From a checkpoint of a small transformer trained on Wikipedia.
Size: width 192, 6 heads of 32, MLP 512 SwiGLU, vocabulary 2878.
Architecture: RMSNorm before each block, rotary positions, no biases in attention or MLP, untied embeddings.
Training: 213M tokens, 6489 steps.
Each number is 128 + 32 x the weight over its row's rms, rounded and kept within 0 to 255. Layers, rows and columns count from 0. The size above them is the row's rms in percent of the matrix's.

# layer 2 MLP down (transposed), 512x192, rms 0.118, rows 124-169, columns 144-191
size [ 86 100  94  74  75  99 101  78  87 110  91  87  97 109  98  94  94  90 100 112  75 116 114 103 107  78 109 109 107  69 115 103  97  86 118 103  88 121 100 100 103 108  95  99  96  95]
[[ 91 153 101 122 108  79  47 160 132 124 162 141 132 130 142 143  81  93 124 196 133 150  81  62 155 108 175  87 101 123 131  71 149 134 144 108 104 155 136 121 129 170 147 102 151 121 155  94]
 [166 142 184 152 123 118 145 101 117 146  89 137 183 115 124 118  86 169 148 113 145  98 104  76 186 122 154 136  62 119 110  73 103 159  85 120  93 172  96 130 115 108 120 174 106 131 109  92]
 [ 60 118 152 175 122 144 148  94 137 122  91 126  96 167 130  86  99 147 167  93 133  92 161 115 157 118 108 139 127 108 116  90 134  99 175 157 147 120 155 203 122 135 103 116 159 109 155 146]
 [151 156 142 203 119 209 129  89 136 118 139 145 136 161 102 104 111 162 125 142 146  88  68 104 111  91 103 104 111  87 157 107 109 152 176  80 124  72 166 118 119 128  48 142 111 113 117 125]
 [ 71  70 165 162 154  98 110 151 120  85 133 233 158 154  94  85  99 165 135  97 151 139  93 101 117  95 160 124 114 116 115 155 151 153  96 105 168 154 178  85 110 141 111 117 120 144 172 175]
 [110 161 142  99 129 172 150  73 162  66 137 107  82 135 150 105  44 121 160 157 163  57 170 144 136 186  86  63 153 171 127 117 117 161  92 154 116 130 167  39  90  95 131 111  97 122  95 130]
 [122 151 116 232  98 133 122 120 137  97 112 142 213 132 143 131 111 137 128 120  93 126 120 152 152  63 138 112 164 157 127 142  88 193 215 115 172 152 105 147 103 126 126 126 111 104 123 141]
 [166 112 165 120 144 146 117 129 107 140 102 135 136  78 108  67 109 122 143 143  26 113 109 106 133 143  99 178 141 128  67 162  56 114 147  77 111 144 152 130 117 115 137 152 129 120 135 137]
 [158  91 137  71 126  99 141 102 213 169 124 157 126 135  89 144 162  67 145 109 136 132 146 142 151 130 115 119 171 179 144 145 101 141 108 154  62 135 151 117 163 170  86 137  94  78  86  85]
 [143 146 139 199 114  88 159 141 173 146  91 110 113  98 141 161 134 114 117 114 152  86 169 220 177 149 171 115 139 122 111 139  96 133 107  69 152 166 148 118 194 129  98 171  92 116 171  59]
 [167  85 141 156 149 172 122  97 140 103  98 168 111 111 148 204 104  68 106 108 152 160 165 107  63  95 131  94 118 154 107 138 117 163 122 104 153 157 159 129 172  98 102 125  75 155 117  98]
 [104 170 150 119 127 183 108 200  85 100  72 136  99 148 151 125  89 150 154 110 160 164 170 134 150 165 189 163 214 110 133  84  86  84 167 118  83 133 149 133 155 133 139 152 179 135 181 168]
 [189 153 204 128 112  99 111  99 121 135 144 110 132  44 149 173 130  79 138 113 153  81  93 149  87 103  93 100 176 164 134 121 162 101 136 122 107 130 184 137 185 123 108 141 121 136 127  72]
 [196 126 160 148 113 115  65 170 146 143 121 106 154 135 190 157 106 102  76 108 138 124  84 106 128 136 131 107 123  83 125 100 144 172  87 182 148 116 135  72 140  51  73  96 132 132 128 173]
 [ 87 158  96  77  90 139 164 110 130 133 108 146 168 134  94 149 139  68 142  96 182 110 138 128 124 100 111 147 131  58  98 106 120 121 103 104 182  73  97 147 130 152  90 155  52  82 102  85]
 [ 98 156  82  95 164 182 121 140 139 150 110  89 104 123  89  94 154  93  95 167 145 135 123 130 114 172 128  81  85 134 120 121  99 146 111 163 163 172 144 154 127 135 201 105 103  96 113 126]
 [125  95  99 133 121  84 115 115 187  78 144 139 109 154  85  74 115 126 110 113 191 191 169 122 131 107 144  80 171  74  85 161  73 127 145  90 147  99 124 193  70 156 128 116 119 120 131 105]
 [141 167 143  28  92 132 125 117 140 115 159  69 189 117  98 102 151 138  94 183 130 124  54 164  93 115 175 163 109 124 133 141 124  99 197 121 166 106 156 181 105 136 174 182 132 169 123 116]
 [ 96 122 127 155 140  81 142  88 137 184 102 163  53 169 144 147 178 144  95  91  81  99 163  90 169 176 166 172 142 100  85 152  53 185 110 131 167 150 187 122 168  69 148 105  87 148  85 145]
 [127  97 123  74 173 127 147 115 141  72 181 124 120  67 135 118 101 109 170 137 142 171 199 105  79 167 170 205 140  99 103 105  68 166 137 130 123 119  45 127 107 149 196 108  98 135 110 138]
 [135 143 147  93  56 119 136 110  42  91  96  55 173 147 152 164 101  70 129 126  64  80 117 124 154 152  96  62 178 129 123 162 159 109  94  92 153 161  92 106 176 167 127 103 108  75 141 109]
 [182 114 130 170  85 104  64  95 145  99 186 161 125 110 137 177 159 171 129 146 184 182 153 142 139 109 137 146 119 113  63 184 134 139 123 141 181  81 101 107  73 105 151 122  92 162 143 160]
 [133 155 118 132  91 134 136 170 133  99 142  95  96 171 138 190 123 103 129 181 133 119 140 113  92 105 200 169 145 109 119 143 148 108  92 172 134  55 131 153 172 123 123 132 149 159  90 130]
 [164 126 124 171 150  87 120 144 119 115 108 116 146 169 134  92 106 103  58 148 148 132 116  64 147 159 191 101 112 106 153 132 104 107  66 100 239  93 111  91 161 119 118 150 143 144 102 106]
 [118 125 120 130  68  63 131 115 173  89 115  89 129 134 149 135 116 136 104 176 186 143 185 144  82  63 169 103 145 121 105 106  41  81  98  92 104 137  77 141 139 157 184 131 113 132 152  87]
 [ 89 129 143 192 127  94  80 166 140 132 144 119  75 116 101 150 132 167  91 147 183 108  76 124 160 108 110 146 118 104 123 121 204 164 116 136 135 119 117 160 102 191 141 102 159  80 146 162]
 [139 165 139 168 129 138 104 159 148 167 139 107 141 156 108 102  66 125 129 163 105 180 121  77 150 162 146 110 130 152 123 112 170 180 155 133 137 153 109 179 104  97 143 125 105 113 189 181]
 [166 129 114 161 140  63  88 111 166 155 171 170 174 205  98 133 135 143 140 133  70 103 121 117 148 160 108 118 187 151  36 121  93 116 119 138 132 144  66 136 103 136 145 138  85 150 143 155]
 [ 98  89  31 128 140 121 109 119  64 134  93 150 128 171 124 131 121 146 136 138 177 164 164 123  93 156 163 144 112 138 136 122 144 156 107 151 167 151 143 119 109 135 106 136 173 197 160 105]
 [145 128 179 177 140 118 123 176 141 117  91 178 160 119 218 112 106 163 118 140 137 177  73 139 133 131 132 110  68 163 132 135  93 134 149 112 125 123 113  74 148  75 144 143 157 161 159 157]
 [110 197 154 128 163 129 117  83 183  92 161 107 133 129 173  87 182 151 104 132  85  71 161  86 120 153 136 136 190 107  86 144 138 123  93 142 171  92 147 131 148 146 164 142 150 162  23 153]
 [199 114 131 184 117 132 138  89  28 148 179 143 147 167 154 105  91 102 141 120  54 154 122 127 139 125 140 114 128 160  94 128 120 134 107  41 127  98 101 153 114 168 124 138  87 130 141 176]
 [124 184  90 162  86 118 109 109 179 130  90  54 136 125 126 150 126 168 138 143 213 143 104 173 101  99 144 113  65 117  59 127 161 114 125 129  76 153 131 135 146 125  96 144 150 125 151 146]
 [126 121  94 164 133  91 119 115 116 157 116 151 156 124  93 129 149 131 153 109 141  68 122 121 151 100 131 109 129  98 178 146  92 153 162  94 185 129  94 162 182 113 163 168 105 129  80 158]
 [ 90  60 115 141 174 121  93 143 104 162 103 106 161  84 111 103 147 147 104 131 157 141 143  85 136 131 153 164 100 103 133 168  74 227 114 122 149 132  77 205  70 164 128 148 123 135 146 138]
 [138  96 117 162  98  91 176  93 141  65 109 157 187 144 178  45 118  94 135  99 137 143 101 146 103  80 142 104 109  98 115 113  97 106 151 142 129  97  98  98 186 140  66 127 166  88 114 132]
 [ 76 193 177 171 101  69 144 119 156 145 155 188 183 128 181 156 109  88 146 141 144 175 122 198  95 129 150 127 149 125 102 127  92  99 108 137 117 118 155 105 142  78  84 142 130 158  60 127]
 [131 144 139 112  95 127  90 112 130 124 145 128 112 144 129 106 126  78 133 148 188 124 172 151  88  78 111 150 156 152 135 161 129 178  90 164 148  81 144 122  56 181 135 124 166 102  92 127]
 [138 140 142 155 123 107 146 132 107 131 106 143 135 146 173  54 146 128 101 113  74 174 137 118 145 140 123  99 178 164  85 125  89  97  83 147 150 122 111  81 126  87 136  98  88 104 127 192]
 [121 100  77 180 155 133 168 130 126 111  93 109 135 117 110 126 133 157  83 135 165 167  51 178 108 109 122 112  75 196 148 144 101 104  97  95 126  69 107 144 170 146  33 135  93  94 173 126]
 [ 93  95 121  98  71 166 147  67 145 115  79  99 126 126  92 148 143 183 112 176 105 170 154 132  62 139 145 168 112 130  93  76 144 160 149 142 150  79 113 146 124 106 139 160  90 137 136  85]
 [124 135  56 126 146 124  55 118 100 119 187 120 110  91  68 124  72 138 162 113 124 118 116  96 123 140 129 152 145 141 121  82 115 136 165 114  93 116 110 115  78 145 150 166 103 120 156 158]
 [142  91 129  86 138 143 124 118 122 121 124 127 109  83 125 115 133  70 136 118 160 158 205 139  80 138  91 119 116 124 147 199 128  60 153  98 128 121 125 166  91 134 140  85 140 145 104 111]
 [130  98  75 109 109  98 106  96 117 106 116 140 126 177 129 122 150 102 111 127 167  81 168 166 167 129 156  90  84 123 118  94 127 150 144 154  67 164 147 201 105 153 128 134 112 106 138 152]
 [ 91 123 135 188 151 127  99 109 113  97  76 155 151 117 130 112 138 136 114  98 128 102 110 102 110 162 102 101 178 172 174 161 142 106 196 104 127 197  82  79 156  95 130 103  61 118 155  93]
 [106 138 151 108 113  77 145 126 101  91 189  96 142  39 192 140 109 133 156  54 122 134 182 138 140 176 148 155 171 142  51 131  77 145 125 131 138 118 140  57 160  84 158 153 176  94 114 179]]
# layer 2 MLP gate, 512x192, rms 0.127, rows 125-170, columns 144-191
size [ 95 104  72  67  93 102  68  85 110  88  96  97 112  85  87  93  83  97 141  76 120 129  92 106  75 104 119 107  63 111  99  85  93 109 114  81 125  94 106 104 112 105  99  98  97 103]
[[ 85 188 159 175 129 100 132 130 179 151 134 143 150  67 149 102  95  85 107  95 112 160 108  82  86 140 165 150  93 112  77 113  70 155  43 128 133 134 134 126  93  70 165 199 108 176  63 103]
 [144 152 171  98 114  92 118 155 101  89 153 141 123  85 142 115 141  59  64 137  97 141 149 151  65 137 156 141 179 153 109 137  83 136  80 102 171 136 101 126 144 115 164 135 195 144 177 115]
 [125 131 131 145 150 168 132 121 170 122 151 114 118 106 114 123 133 104 100 116  90 113  68 144 137 121 152 167  94 106 159 199 108 183 177  76 159 108 171 117 139 129 123 177 123  91 124  76]
 [144 146  66 124 126 165 118 133 138 139 160 115 116 121 137 132  82 162 166 142 126 103 158 146  77 107 134  85 116 127 101 159 178 140 110 121 143  71 102  98 113 117 150 136  95 102 217 128]
 [ 91  43  69 101  87 151 201  47 147  69 143 140 137 169 177  74  46 122 154 133 153 153 107 166 164 143  67  92 140 154 153 159 113 183  62 127 117 109 173  82 120  82 102 102 137 158  99 154]
 [117 115  85 220  91 184 105 135 166 139 160 157 163 134 118 134 119 127 146  87  73 102 100 136 147 129 142 161  93 111  99 186  95 176 146 124 155 169 127 189  92  56  89 118 129 118 122 121]
 [162  97 130 191  92  86 153 126 121 136 157  96 131 158  99 120 158 102 122 137 105 125 101 101 102 121 147 125 120 124 167 130 113 126 168 118 130 111 176 156  68 165  87  82 126  62 173 199]
 [107 137 136 133 128 137  97 168 142  68 130 103 123 135  94 110 107 145 157 143  74 138 114 116  72 156 105  80  69 111 144  96 110 125 144 125 107 118 127 120 114 138 144 112 109 189 116 235]
 [133 125 146  90 138 127 109 158 124 154 194 126  86 132 106 153 108 115  92 133 156 180 149  91  64 100 132 136 138 147 122 135 147 181 143 163 122 140 161 133 119 118 126 115 159 115 159 207]
 [109 123  80 159 106 106 155 115  96  84  81 185  83  89 140 181 169 111 103 101 149 136 121 121 117 122 138 170 179 101  77  98 103 116 132 115  86 143  96 110 154 112 154 130 114  68 137 121]
 [137 165 172  87 114 110 135 115 121  66  52 136 139 175 161 180 146 179 124 171 136 143 122 112 158 141 142 155 207  97 131 138  94 124 180 135  89 188 123 165 131 108 152  99 161 114 154 201]
 [118 140 132 121  77 139 117 169 147 119  95 138 122 147 128 100 171 142 159 126  99 153 117 119 157 126 109 128  65  52 158 186 110  90 149 129 152 117 126 179  86 103 112 138 135 118 151 105]
 [126 139 140  79 127 165 152  42 126 113  86 141 111  98  74  64 163 151  71  94 103 107 119 127 143 111  88 138 169 167 160 165 141 114 206 143 152 175 106 177 128 199 147  99 151 131 140 122]
 [ 71 158 183 107 107 118 114  82 126 140  97 148 150 135 131  96  99 126 147 110 185 156 159 126 143 154 140 199  66  50  84 100 118 164 121 109 127  85 109 134 168 109 117 143  68 120  93  99]
 [166 129 114 111 142 181 140 180 146 145  88 100 121 119 120 132  98 153 136 122 112 128 115 149 128 152 135  97  96 113 112 129 181 120 121 166 188 143 116  88 164 152 159 131  89 143 121 190]
 [111  96 110 161 188 127 178 174 115 155 154 148 141 155 119  95 116 126 133 136 129 114  94 125  76 212  95 144  97  95  63 120 125  82 124 154 152 174 116 153 119 124 127  82 183 162 101  47]
 [122 183 143 113 127  86 163 152 151 160 170  55 207  98 134  82 132 144  88  77 114 190  76 155 143 104 127 126 110  85 115 106 114 109 156 130 143 148 140 125 116 141 145 171 132 191  94 131]
 [105 166  95 132 192 155  99 121 124 169 235 150 156 125 116 138 134 142 111 112 139 168 175 124 140 104 170 141 132 145 203 118 177 157 179 112 118 158 140  98 195 173  78 141 122  64 131 147]
 [152 126 138 155 175 148 185  92 116 121 135 154 126 111  77  38 148  68 166 142 169 192 123 113 107 188 108 160 145  75 141 127  41 116 184 134 127 154  76 151 170 162 157  83 151 151 111 182]
 [136 174 122 105 180 109 189 103 122 123 123 102 122 107 113 112 173 181  88 157 174  81 131 119  99  85 141 152 143 166 130  73 130 120  85 117 142 150 148 122 104  77 102 108 117  65 111  95]
 [140 102 119 174 110  71  69 125 103  94 165 194 175 144 113 138 129 158  85 169 190 195 149 148 159 101 144 165 163 103  89 182 146 145 147 163 164 114 124  98 149 140 164 119 144 186 164 190]
 [186 156 145 121  82 129 112 159 115 141 148  79  79 131 159 159 123 138  98 202 127 153 137  79  99  86 185 123 153 101 162 124 116 129 140 164 109  90 130 146 158 135  96 107 143  92 109 145]
 [110 122 100 124  94 190 140 132 113 100 109 106 157  92 117 127 130 114 163  94  87 114  94 157 127 103  94 149  89 174 110 117 151 113 164 183  30 138 145 155  65 182 130 106  41 105 126 137]
 [101  61 118 166 156 148  97 115  65  91 121 172 122  86 123 156 138  94 144 117 102 140  82 135  99 109  95 146  74 147 171 166 120 174  94 150 128 161  93 136 148  79  78 130 126 161  95 173]
 [136 136 126 130 153 121 184 170 120 108  85 135 168 123 133  85 125 146 144 119 112 140 165 113  92 126 118  88 113 153 126 142  94  56 133 133 118 116 216  94 123  66 154 127  93 170 116  85]
 [170 143 121 178 106 190 164 107 135 151  92 114  93 106 151 162 133 120 110 139  81 139 100  83  95 106 169 122 108 135 128 153 143 185 118 128 125 162 109 122 144 149 128 128 120  95 136  81]
 [ 92 172 141 135 152  98 126 103 143 165 154 151 151 194 117 115 161 169 142 148 103 139 155 153 135 100 110 143 180 151  63  92 133 153  93 122 149 146  96 142 146 116 121 126  90 107 161  93]
 [140  82 141 125 136 123  90  72  93  41 160 111 151 100 107  89 130 141 100 108 210 128 102 147  97 145 128 127 108 114 170  96 114  67  96 190 136  92  83 115 130 122 119  97 117 124 111 123]
 [114 186  89 114  99 146  92 103 166 117  75 146 139 164 129 146 104 123 124 183 142 158 106  67  98 108 112 124 159 116 149 172  99  74  83 164 140 133 121 136 113  96 172 122  87 116 150 112]
 [164  99 158 130 155  98 142 122 126 132 147 166 154  80  87  96 133 134  83 106 126 132 170  94 142 123 157  84 107 144 193 105  83 107 142 131 124 100  96  79  76 129 115 151 130 105 189 108]
 [178 136 129 171 174 136 125  96  53 171 166 106 147 155 128 106 110  73 145 164  73 164  91  84 140 143  90 146 114 130 130 122 111  90 109  66  74 114 106 124 112 132 100 194 155 117 113 149]
 [125 243 100 148 103 124 111  94 117 137 155  49 164 188 148 152 137 160 138 129 217 181 103 188 110 108 101 117 108 129 139 144 147  89 130 134 117 132  99 165 115  85  93 134 144 160 134 148]
 [138  48 119 124 198  66 124  77  80 152  65  97 129 192 196  99 106 165  99 158 107 134  83  79 148  99 168 186 176 138 126 148 153 118 100  69 137 105 113 117 148 145 136 159 146 125 142 130]
 [138 114 108 151 141 132 195 116 172 156 115 103  67 119  75 126 165 158 145 140 118 101 132 108 133 125  94 134 143 111 187  45 162 126 148 103 180 143 162  35 148 139 111 161 142 109  58 163]
 [100 176 153 121 156 125 116 116  74 155 144  85 138 120 103 142  59 113  85 130 154 186 186 124 144 163 110 164 124 135 123 140 124 113 173 155 170  96 150  63 129 106 174 103  95 194 232 174]
 [117 143 185 126 139 104 173 124 153 195 116 188 169 130 101 125 138 117 134 163 116 150 143 170 117 110 179  97  79  97 154 199 136  82 129 165 135 114  91 101 126  73  76 141 149 117  93 179]
 [113  93 127 147 207 118 160 119 152 101 118 152 171 168 112 163 143 164  94 132 124 129 120  87 169 161 166 143  68  60 127  95  96  98 117 106 134 176  98 118 216 133 121 115 106 172 148 194]
 [194 191 105 128 167 114  72  73  73 188 140 134 107 109  86 120 127 130 163 134 150  81  95 171 198 159 116 112 109  79 144 196 175 154 116 104 118 121 136 110 119  94 140 136 177 121 103  94]
 [132 126 109 188 129 131 131 169 102 142 169 150  86 134  71 107 105 102 122 178 111 127 104 102 158 117 129  96  97 147  86  91 145 115 137 149 136 114 150 175 146  99 109 166  94 100 115  97]
 [119 127 134 104 137 106  68 128 160 152 173 158 161  96 217 101 112 176  84 117 100 137  95 100 123 145  84 117 135 117 105  91  93 110 132 178 158 168  93 103 103 131 108 154  75 165  64 179]
 [ 66 104  98 115 130 108  74 134  56 130 179  92 134 125 107 149 101  99 121 122 112 194 125 103 110 130 139 156 138 105 185 100  94 160 179 155  62 156  75 104  86  71 144 152 152 149 137 207]
 [140 114 163 111 181  94 128 117 116 146 149 140 174 124 122 109 170  83 134 111 110 127  96 137 182  89 126 102  66  98 206 161 105 120 202  97 101 147  98  95 104 170 137  93 186 153 135 124]
 [101  91 153 150 146 156 105 150 135 159 142 149 129 140 158 163  96 130 129  83 147 125  82 119 104 100 108 201 155 105 153 148 124  97 157 153 135  99 153  45 138 112 141 145 152 131 145 174]
 [123 143 116 100 141 165 167 175 153 168 124 119  85 145 145 149 118 159 162 168 130 145 119 135 125 107 152 142 104  98  87 105 153 103 115 132 157  48 130 165 167 158 136 127 179 133 128 144]
 [167 152 122 149  80 148 175 115  85 122 180 136 150  84 175  95 159  96 149 122 122  86 150 152 122 138 165 156 143 132  60 122 124 118 119 115 171 129 118  64 187 131 138 136 145  72  90 187]
 [142 115 183 136 138 171 120  89 181 146 147  97 186 134 110 138 213 106  59 120 133 118  91 100 112 168 160 132 187 168 164 175 125  36 156  98 136 130 133 185 110 190 176 110 185  96 121 142]]
# layer 2 MLP up, 512x192, rms 0.125, rows 125-170, columns 144-191
size [ 90 108  72  72  91 101  69  84 103  92  97 104 102  86  79  95  84 102 141  75 115 126  92  98  74 118 121 111  66 110  98  82  90 109 110  84 112 100 111 110 114 107 102 100 101 105]
[[108 158 126 137 149 194 107  77 123  91 124  72 139  64 121 100 123 115 109 102 137 114  98  84 121 103  90 192 118 116  64 112  69 148 152 110 173 143 162 128 126 145 131 120 128 119 129  70]
 [160 152 144 103 144 131 179 115  84 123 129 160 138 112 122 199 176 100 169 119 155 148 152 146 141 137 136 107 167 185 107 117 113 113  42 141 100 132 103 131 184  22  85 130 169  88 129 107]
 [103 107 138 126 103 129 147  56 171 188 145 104 145 129 156 140 147  66 108 117 109 134 106  89 108 170 132 149 106 135 117 245  94 136  66 126  98 148 122 128 152 144  91 174 139 123 184 149]
 [157 122 110 136 104 160 152 105 177 162 155 101 113 134 101 122 142 159 118 124 113 189 148 143 133 162 165 135 114 153 174 108 115 123 135 162 111  91  90 160 124 114 107 130  99  98 154 195]
 [162 130 131  99 141 125 128 112 148 102 129  98 118 151 133  83  63 108 104 109 204 208 116 184 144 117  83 107 149 137 105 113 147 123  85 155 103 122 127 105 106 109 117  62 138 134 102 101]
 [146  89 143 108 104 150  97 174 135 160 141 158 149 140 143 121 126 119 190 148 169 137  81 122 198 142 112  92 124 128  93 126 118 156  85 160 157  62 130 118 148 137 122 132 106 159 162 192]
 [113 125 159 161 127 174 114  71  89  72  66 140 132 122 122 121 109 108 141  91 159 148 145 165 161 159  57 128  94  83 174 110 131  82  60 150  99 128 136  84 142 105 118 165 140 100 150 174]
 [184 104 130  92 152  67 111 158 199 166 127 135 121 109 138 100 135 114 179  78  85 123  97  93  86  95 153  87 132 165 100  95 116 135 142  95  97 123 166  96  90  82 164 113 106 123 107 125]
 [132 122 120 158  72 147 143 115 122 118  31 115 168 128 136  96 150 176 142  73 132  66 117 128 180 176 124  88 147 133 129 100 116  86 109  87 127 129  91 131 121 164 147 163 109 158 135  61]
 [106 124  40  74 142 150 116 167 104  98 111 129  95  91 138  91 185 238 168 181  85 116 136 148  63 173 125 193 153 185 105  83 161 136  93 109  91  84  98  97  86 122 149 125  90 106 148 107]
 [200 122 109 128 150 123 174 128 188 154  99 142 115 189  95 130 130 179 127  96 203 156  63  95 156 113 143 155 218 183 161 109 153 104 122 159 138 114 115 168 143 149 180 137 118 127 155 104]
 [ 67  85  87 115 126 152 107 171 152 136 142 163 146 198 151 108 202 155 183 114 102  87 109 133 134  97 155 158  50 110 153 162 146 124  74 135 132  87 113 144  57 117 139 142 146 146 139 163]
 [106 120  98 181 151 105 109 209 160 129 180 110 138 142 180 179  70 108 174 181 129 133 111 127 134 160 158 103  92  88  89  85 123 190  87 130 108  84 166  71 108  95 124 169 106 111  99 135]
 [134 145 166 106 141  99 111  86 151 120  89 166 172 127 111 107  88 136 139 113 169 154 150 136 143 135 161 182  37  63  92 113 155 191 103 110 100  78  98 103 186 109  97 142  79 110  91 135]
 [ 82 164 108 140 154 133 128 102 136 119 134 116 150  65 111 161 137  98 129  52  96 140 142 121 117 113  95 111  97  80 145 145 121  91 116  95 157 166 150 145 138 166 110 159 122  85 139 151]
 [114 130 112 114  75 177 137 176 115 179  99 116 110  92 149 119  96  97  93  87  94 127 141 109 111 100 120 242 108 155 155 137 128 114  55 157 122 111 144 109 151 114  87 152  85 179 124 123]
 [ 85 182 136 130  63  74 183 126 134 169 158  61 181 179 147 135 120 115 100 163 139 177  91 193 118 151 127 188 158  82 110 102  88 168 100  92 132 123 168 174 115 134 120 162 130 155 114  95]
 [170 110 129 159  86 129  95 144 179 139 192 153 191  92 110 127 111 172 138 122 143 144  83 191 111 141  89  59 131 145 141  85 195  75 176 127 132 146 137 146 175 165 107 151 151 162 127 132]
 [ 81 177 118  96 128 199  63 170 173 124 121 147 109 169 100 210 157 159 106 151 124 105  96 160 171 133 122 164 148 152 166 108 150 147  70 161 126 168 142 157 119 139 130 128 152 132 137 115]
 [161  77 121 138 120 116 132 131 105 119 156 116 176 127 167 154 136 136 166 116 140  93 161 160 197 115 146 128 138 114 127  85 153 134 112 135 166 144 117 156 134 110 114  98  95  96 175 162]
 [ 83 133 149 118  95 138 116  96 150 159 144  91 145 115 155 171 157 127 110 106 176 145 146 110 153 130  99 134 162  88 166 157 144 113 195 134 148  65 127  94 134  57 141 125  82 162 109 184]
 [175 155 100 134 112 145 137 116  81  98 196 102  55 148 176 184 116 121 119 184 137 133  97  61 100 129 204 152 135  74 134 128  93 103 129 123  93  75 152 152 176 130  90 125 146 123 106 154]
 [142 129 108 115 134  68 133 100 115 127 150 158 136 152 118 137 123 142 127 101 166 141 169 100 130 123 193  99 147  86 153 132  95 101  77  89 202 113 118 112 174  87 179 145 211 129 146 135]
 [ 88 127 135 135 105 105 133 170 111 129 139  73  64 136 146 182 137 164 110 108 158  78 136 133  70 122 132  57 121 100  87 124 149 106 170 148 146 100 150 166 141 111 174 101 110 101 143 104]
 [ 67 101 181 127 178  81 200 190 160 133  80 100 131 122 155 103 122 172 125 129 111 117 153 165 159 121 122 107 128 101  54 103 144  78 132  90 136 163 137 131 102  56 154 158 141  75  90  65]
 [137 182 157 139 128 176 131 142 158 130 110  84 111 113 113 143 135 123 125 186 107  87 114 124 109  96 146 101 153 180 107 162 154 185 115 132 124 107 137 160 136 139 190 121 111 124  91 127]
 [161 110  73 154 158 110  82  83 143 149 106 184 136 157 151 143  83 120 101 121 120 167 121 133 166 103 120 126 249 106  84 149 127 105  88 138 138 140 127 132  86 109 126 149  80 124 106  76]
 [112  69 122 130 112 130 119 138 102 144 118 134 126 152 138 113 121 190 136 152 148  86 165  86 128 154 132 100  98 121 161 171 162 148 149 148 161 155 182 128  85 103 119  92 135 141 176 133]
 [131 118 111 160 123 128 125 125 126  89 205 117 117 116 140 189 157 124 128 130 116 116  99 158 124 145 114 119 132  98 142 107 137 127 217 137 141 138 121 134 189 130 105 116 116  96 112 129]
 [ 97 164 112 121 159 170 143 147 160 145 123  81 110 138 159 169 147 130 172 136 131 108 115 154 134 145 127 152 123 121  79 174 184 171 138 105 133 155 142 114 184 133 160 120 146 163  65 139]
 [118 131 135 175 121 168 133 147 124 108 157 117 130 131 109  64  85  97 120 131 123 127  96 152 121 179 165 196 121 102 127 119 124 131 116  80  66  83 127 168 106 129 119 140 107 140 134 110]
 [ 90 193  90 185 102 123 120 135 176 107 107  22 159 186 161 145 148 139 120 126 202 168  97 121 106  83 148 168  91 123  82 125 170  75 128  80  95 156 112 154 140 110 145 127  93 130  82 116]
 [ 78 126 134 146 128 118 110 121 122 184 154 103 206 117 162 139 143 138  48 130  82 138  72 150 109  82 105 149 146  98  97 149 123 157 146 124 141 164 168 174 139 121 132 176 110 126  87 136]
 [133 144  87 176  91 126 184 131 142 116 140 139 122 164 142 163 119  93 117 138 133 107 114 102  66 116  83  86 180 197 115 101 128  49 165 115 103 175 163 102 162 124 120  95 153 132 141 118]
 [164 109 109 125 109  72 144 146 151 110 100 148 130 141 127 108 184 150 185 154 102  74 115 128 126 100 129 130 148 121  94 128 136 173 109  94  93 178 108 185 159  97  68 136 167  92  53 109]
 [131 159  91 154 147  95 110 136 102 180 150  27  75 135  87 103 134 137 124 159 155 121  71  92 106  92  59 130 100 137 181 128 117 136 133 170 133 146 111 149 136 143 164  77 103  51 120 106]
 [107 161 100 123  95 131 138 152  69 147 132 116  46  90 175 107 126 123 137 125 108 114 178 204  95  96 130 109 177 143 145 123 104 122  94 125 142 132 174 124  98 140 155 158 157 111 106  69]
 [117  89 122 124 122 134 120 165 174  93 192 113 138 112  93 153  95 129  93 136  99 108 153 128  97  82 137 113  93 148  95 120 170  63 216 148 100 131 132 122 166 143  68 172 113 180 149 118]
 [ 46  41 110 131 166 160 169 122 126  96  71 159 130 122  98 137 156 142 136 108 152 132 143 195 148 186 131 116 161  96 110 164 153 129 144 142 146 155 116 112 111 112 122 150 131 160 115 131]
 [123 136  98 171 123 165 138 159 153 109 142 130 130  75 108 149 117 195 166 147 159 113 136 178 127 155 138  96 129 176 111 127 134 124 126 106 137  94 136 127 133 100 115  91 100 104 119 122]
 [145 107  77  96 154  98  41  80  90 122 180 136 138 121 131 103  92 101 118 142 120 109 108 127 132 142 127 123 158 114 141 126 134 156 167 130  94 136 146 110  96 115 171 176 128 135 152 194]
 [ 81 149  88  95 190 138  84 148  98 121 122 132 127 152 116  63 128  99 131 109 135 122  97 135 173 129 114 145 129  98 181 158  94 114 166  85 112 198 128 144 130 150 133 150 164 246  96  82]
 [165 130  89 101 141 165 108  92 140 110  79 117 107 138  85 103 178 142 162 121 144 155 179 129 172 173 155 126 126 161 125  97 134 176 102 120 117 156  99 181 116 180 118 110 136 110 134  77]
 [158 142 125 159 134  71 113  99 117 100 117 114 165  92 113 115 172  78 119  63 128  82 134 164 102 159 130 116 130 171 131 135 108 148 127 135 142 192 148 129 111 108 115 157  90 122 150 120]
 [104 172 147  88 170 145 120 131 162 147  93  77  93 154 126 165  99 154 137 149 134 129 128 110 150  89  90 162 123 172 166 148 175 159 107 130 108 158 149 162 129  93 119 128  94 124 120 129]
 [112 102 106 171  74 155 108 145  99  88 121 142  95 130 145 149  65 121 164 125 114 100 120 168 114  92 130 147  47 126 142 137  92 209  94 108 119  84 138 138 173  78  98 153  96 151 111 142]]